Weights of a small transformer language model: tied embeddings, a variant of SOAP for these matrices.
Each number is 500 + 40 x the weight over the matrix's rms, rounded and kept within 0 to 999. Layers, rows and columns count from 0. Numbers have three digits each.

# layer 6 MLP down, 160x640, rms 0.209, rows 88-159, columns 240-319
446503418436428546496499521469466542503480497461493550488449464493471487503471481487510512541503482497426474549482528503512478559484522556543538451539532453490515502521490513566548505487497522448467534481466537444452456482515446475511555464
516515490484414584426456504519538496501445507567478560548504489426487523592515541578500577546472517510473493465426410529456529480523456594462617551512530508503466468491558482476550600449495545440473546517462619515600445553570498494581526479
487545474490474493473534519451482502393495520509521563465466461514535503521490485513497517489567471543457494407407448535530557568447515469506503430471501536403578529445523485483471481480504475501487470413488495602508482510527468529511575447
472507500421461516480493444499557463572508513472464512548552518471528503514496537508489530447492469485491406496517481458482528500535541613475486502519503477495474509527568500490552635538524477509477515505490538472536458496458501481489539494
504505479477487537548472525500478582517497502479444457570537496517514533514495548460489516454536517542473549453555519507491512519498493500462542485478508498489487465539456445575503460499525539472537518445478477472467475469535439495545515512
459535481498446547570542508478482510592499483475501506480504481486487557513434501478443505544505548505499493387497502452507551468497511446532535497500452487502489509509498378520495510446531470488440568444529508508493479428498506451522505473
512523495527561444508443422420489496475488475504494546458472558521493412474576531479512499539527512478531545444490431533446472496520487428454546508482531499490479477513431478475553502468496467510477444477490508422516442443419491502469465511
521492534518500463554478452555488495493435533554503445527567514459530434500469430465535557551443512463483490436514470524444531509487597514532553508485522520514516522495500519492554505588521504482471483612438563504561434484465591545522488461
516520475542513468553470565490468501423477510538498463479467491554489501534444465451479417420537544446513485479496511472469482512450525516486488527479446456522487415584500517483530512454490531380449507529530544477498504500550547509486446481
449580503469502531444479554400527469488556495524500435532473479495485429481569573485459541517470546447531548528503533494445548547542515517491514462472476489528503483517492504509508474549487447503481439528476520502465516516417446516476509490
529457502522538504521535494526461505505519494549507501464471554472522481521429548451477460495449494475481559474489465558490493515509551547512542449445467503490627506518488511481538458538502509492567485504478547478539509496493410502571528480
464481548492527540468535511454530463478525512532496563533546500457495514482443509489507530502553577507430511449536490498535462502478474533478484514429524559536482457470511529528556475394463516474463537452480453541447574483514570505525555539
439508472501518527523509535523483504457526508478517465531484479627546550571544484476469506528511466526435519467534476489539485472518492514471572503462548465519468490483436522469442469513496504528540511549519505426508565532506602523453555499
475468553450499471472486550557471466497545493574497565485491536484459610569388537479500466446439502486593480567471509507458499455512477487451535507502540524404487569502430556489539498539571486531453436523482509527497504488511472530514461575
515507513474485507498490527489485575480546478499522483487533498517495466543519542431528556554482486492434466485480577516498517480456533498485442563488556545515448492475436474447469550365465514560498511501492518488558452624511557535454531516
521553516460498560529478540461514488570483491521481442535482489524562501473515459465486495549461529543547515477528497507550449486523426502512466518472472456525492439508562457579536496443516476532487546528484548551554502557513603555488540496
497511484538510489469467530487499555473553503492505452518496452447535515502514508560460487422536509512445534511564501489541567467530514518550496565518486503454477473488544476441410549526462490465531553470484504499600534500502462581492586461
509514568507522523527527503475474517517513489495498485494491500490449529518477508452464565480433502458585521469457524482430452532591525466533520526511518393549498445548481453514503453516464494480487517453511503485487474434496484511460511527
514509459489560443531438494571446504541492472560476487565433540472527430459494462469510500437507460529524553516555503446488499500507492490550569491515475519492553555446526515427543599482467415545538499553538482477498523494521504514540506457
495476563527455462465563534466481492434470478545499496457556528477463481454490522540478482452477483516572552438548519500525555504456458497405522510519509538462446515523486437487464528427521540526468502399424549491481493574470547466450432515
510491501450507511530555491524500466525511468577461385588467487557545460521454505536485506487482467541444491487471516493511511492504541588533492465567504533455524554521505481469587556523510546470498494615520528554425564438454452490475462554
478499548500486544505443481461504469521513438517534437508562526437548472521509531433437536482464498488462575432545460503396516489514583504552532455497472520580483574551496432505518476497513514548460456473485519460437501505493502546467517495
455526447511422456417508489491500545492462501559560523494445483462455528497471492425469561478433462500501502516494477500516517582491574470503586465482491507544536528472479439411525517526464466530495526574481471493514483556477519529542490467
481530564570549556478511526488488520503408484518480521516526521461533480495486532589494511527539514509464488535537474522581471579433476485497476462426509473531581543508547501453513460487524552463544581530435493468466433518487461507526503541
518486533493449521512482445528476520559475491526523559470519540500498505526519532425489499435466516447554512478473452484523524513560521530453528540513501544428509518440510490531586501466471431516489560399429497495515507538487488503569381468
475544510444475555446518504508521445524457503489559536469522518511489523452502473437483477528506498476483524536500490433475475494479637487441501479499563565483461524501516524612485549544528502413541507579598558465451459503555512531496620509
487493489465561467505537538487506489487490486401547525434541468508482455510496445489503480455446484533519490440473472512474543480515448499478469486477507544468477488540550424496497410482505486451475462419520480486495617506543427470567507535
533532497572485560467486515523532538478497495460489442468557479447459451504433538497486528427535463580443471548463458534499471459513519476581534479477487559557485465415552527529500442544522524540483452482520531470579388472472495505438563520
561485460452472480456483498572566467526502501529510456470416457474520498541519404502474545551513484512492470481481515523522520479461441474466500522485522478528516436508510546504530499464493518495499500527515529484546511420541514514434489496
515470502490551499526450495480533453475393460464535470570474511528494512551548552508513444531525508522496494494431520509504510570501503504491465502460501581437501464525524510537463453594538541586522503457528522505512519494497484473485543465
517466504482505557519442558505479523542558502480543455500499499498505583441458532501520480540478459499494513476507482495505517494460508487545520428483537534524476516430462521482503487482528460531510558512556542478540478523524484501538538483
531481475489530469488588496491465470480515495529549429493426476470459491496503476480508522512462527512479482472481485533489548546537496428470506535522489520497497559516539563458515568499493430508545522538587495505553410553514465447491543495
537541585515560488463572481491551460546475504447528527466475440498430465467537583427490480447501485458498494489435462543455558522534519472532501606517510466450554538549414459542468488445557528568491500525429459582431539506547524472482501473
482486543517429454509567495492466553590486523520510572485494490456521582504461511518507521498445443368532477438475519492574513464484466589527537500475480508509525509556524494504476482480493530556495492458463471499469615496511521500548503485
543488524474456467518444539461427467504428495457446435438477491601519488527523554567520491456592476539482469460484477499577470498517434461527562401496537494440488397478516483475525526519512546453408514509475521536455473480474520505458536463
389545473426455543468509537529558456524535531542483475429376508500509463463474415459507510539519556465443430487428458530511546505478548487460525426504496503550545661474582523511497500505546442601445560524523479570468545502574484529530485417
433538538509583503500430519574449532511505455433501529465433484534452431417430539516476526492509574470506522456484482538471537483482502500462564462530488484448477488565457539533542498503416450495458485545475467592512434478467583504478521470
541563519432472465547512546520426504482543496559532565572515537530475450489441607484503533491556594511483464569472549485521469456563461455517520498472474498495536470497543523495573473556436476525516563517498508475454444520485565532522489485
507569548576501488472515521468506549547508482548452511552463439540508536476585503524514464521426453469506529539508505468512499528599500560511591457538521591570505509529503483487490474548498510404485533583536581481524574492526520483529473594
464580501473545550468466505486521605525480474509503488583476504491476564519467494520413498475475490510620520507487492438529491471557493472480595478519466510529525484545468474480514427502550485612539520464526467458576471491467400434460538462
501511499417507585492496497451454503490542582451428593477480626511495492579526616610478540502441588477493479460516480508469459495561464473515484501465513549525469491499507530541485495491448411464456510432468496503502434431515485485541413568
424510487477522474558518481534533561558540492540533479467475498512530451491490466502544519563563545496496547530555481508457474508524495483474488499506517544468546503486425557535519456519535510515464477514494455568498516548504422572458505485
454535589449495548453515532561563508499428474511511520498451544510437507516517625481548463577511511513452548514481535453495478532480496473451501511479498536465517530496593514488498489474510432531505563489471431537474555489556518484511489497
454506495453496494505496516496539530451458543513444546483447531410551562486478519476569551471506510513488474530456440483569551519503521517493502474523505481473522595530488487490526494438505472573498497430456470436523471552474515545570494425
473513509398405515469496471457534489516500506520499493436516526553470489519476493487489493444430481459529511502491539501451470505544412556549490545584426513405480503512523493377542517546532412509441482522507541498484465463534462460500524498
419531490491532475536481520519514511482621548459504442480484454469524468441546480526544491496498500466462451528564491520475554486451515498464451501505497556510483546508503475503452450548501436607495508459438518418472481519487579422551455488
402468499466506467447455504525521461486464455480537445461445457451566566432502460468529528490527503458505572486538478552450436498534486485487454539508533449464509488469482516505467463509474522505571480532519500467520533491532503491535441445
483511503484477463503466504531561470436554565506526482498534483541464498445478464450478495519553551459501525450529496451527488501535562611506537477474468486467530469486466432474526474506568503484474496573526551501551500470498568543444461569
597527500546483456530515476514455536522470505515442454626521497521484472506453481504462477518459513599513607524518503505465523464500609493546479539435462512568474507437504453470505490565504508507491468560503504496582566540504507453506478578
485464449566518446551540470448485454594477496515552472517494581537512563512482490469515519473535474485509450478483450505447531486467549526495411528454488463461527559536612432451524530493503528404478486552545558477544481466558486524463466446
494526502443415478505489450514470548546461497474520513501528497501523544533505517463508466579519565440512506442487439503563527507527471523517540459499477583461528523462471496539489470548478528574483497509518527509481548545511507556525476520
389516489466547534522461510504558475485422467496514471617461497490511548485534520466483438499493439478557484508501521427532462476420466537513546497452459519488500462486445478438455594501567497590485503530454481469451519527518464505468480508
564542488518515509574497533572466474540514486491567502441502479536462461558570544584488484499437571492549532539484506492446505545547482474487478449448493478551480584494474500518532517500496466455518478496518525537454519516540527463554561440
464479486518501502496526444517503511464460483454511409531483466540493509478470541555507537515454473548520446513508460526468502542494543492464498519502472427479478474541507555433515423503507496481549450494497529585455570472536422493504446534
492487447481483449484504555457456547524473487399545500464442505506414530488436405519504516474525503433469522512531542485543440523496554565540392574507526522495460517540529531495515488420577472453548509512557516406470535486493528510402552491
506475565523437501446537516515533491481507491447474541541482483476502494507527470439498557485492481492510405533497474501510477504531518541515556447494499493473395508506551470516530433452480454538509454580502485481488555531462532566529506558
402476495582501488522531492501476527508499501447499606471504493565504563538525474503475529471473486587485565435537454510524493520491505470583524570502510542485481466465518536466571480519521491479473479488508527574588557397449553526440513527
518506478484502593572438585521437449532517501564480429543505469478459518502519474479448499549515497517487448416524550433488510470430518489454561525550477450588485530489511438504535490477419501499479474498490516475414492557533575636461507430
578538436496492515585446527547419489517499513461523520467484502538509556526495488485540505479495462598503465450477543505429543511491565549542455463483482487509458499645414535504437479520414500517468416458544489554435481474517535514421557494
464509531522478482532518493477524473465508513540465515493482463510497556490613453482478496526546453560643561488473483486543511488558501461470507474537507434423495550504529554415551486486485435493524531513546503453509467497523471544449460502
441527498533447479492544499477468515569510551481573539483517545467532479455508508503516529435429574541502461485525460465520533540566482503546441540491499529497483504505455499499495490457486476560533473515514458479485563510495567543569561521
506502463497453503525526507483506490471456520506468453558432464484488450518540460515476502511570540476478490474492510497527457515453427501524511495552465515487502467525477482504464547506476477523456484519468465501450481586462523469446480443
484507603558484477534501526492495582459487489469575528532486515548465444552459454511546496485466517518538574492543496479534403515482478406572498528473481478539442453510540391533487476503484518538494429504513472506501432487500518476477491475
537487526509490506408490513496468495551505495459533515500523497458500469561475479494477455536600493555506461505438531512526497491485458488452462529475465562430499527450454529607432456458559516500502500505479473538555596517450503466544545519
477475462499488509512531515482422492488491485555551521563422520526495475489436392544508517425536504504481504523487472499479497501551533530475466529489439498504508577496547513448521489454421555511567451545604480464524419545503484453461495511
511510535523445545462541471515506499510530476514477497556502452468548472474485491455511508500452447542457534426540498554607518533438483491503492512498508571512535527466541394462521561558517434554503508523493485578540518572440495458478532460
469472501522472517531464573542524549436491504510442435356513498459503454492491613442489531552497488527419576508413508459502561485486484443575478457514495488454461489461499505550471541472544422471468499566445534501482466477476479513524468476
535523500514572491492506582512472527504543530467490458622501455448502554493438468453524511496513530519525501462565573455481474480483470477539481534477542536520487439505510496493511495558469581546517496435477489487513469494416444557589488518
468546536474483510541490492520505564514509499560501460592557459528488484556480445480481553537481512563480481520505551489561520482540579495481463610527470511508494542535436525472576483508520529601431606462522517471459388494461561487452433480
483539505541461477554484488553542489541562575438561544467574491537484452587502501499537514523501431438508496528521454492490538496487473499572506461489507519528475571472499453489478501440533484497486524470475496514490562527499501479523591566
406513498506522505464429496521547516443482496507505532535519476566492466421472535515500460468438506486477482507511532493471520541426528589498461514488513509491468503507648500484488447501507510405477513518485532503585510502484537509479555522
484517535414509490454572534499481508440513391481564549524450421533536467471484523434496508532533468490520507514470498487522505483468524479574436516491480503471581516435419559538482489541451526512479544430475480486509445435514453502538469535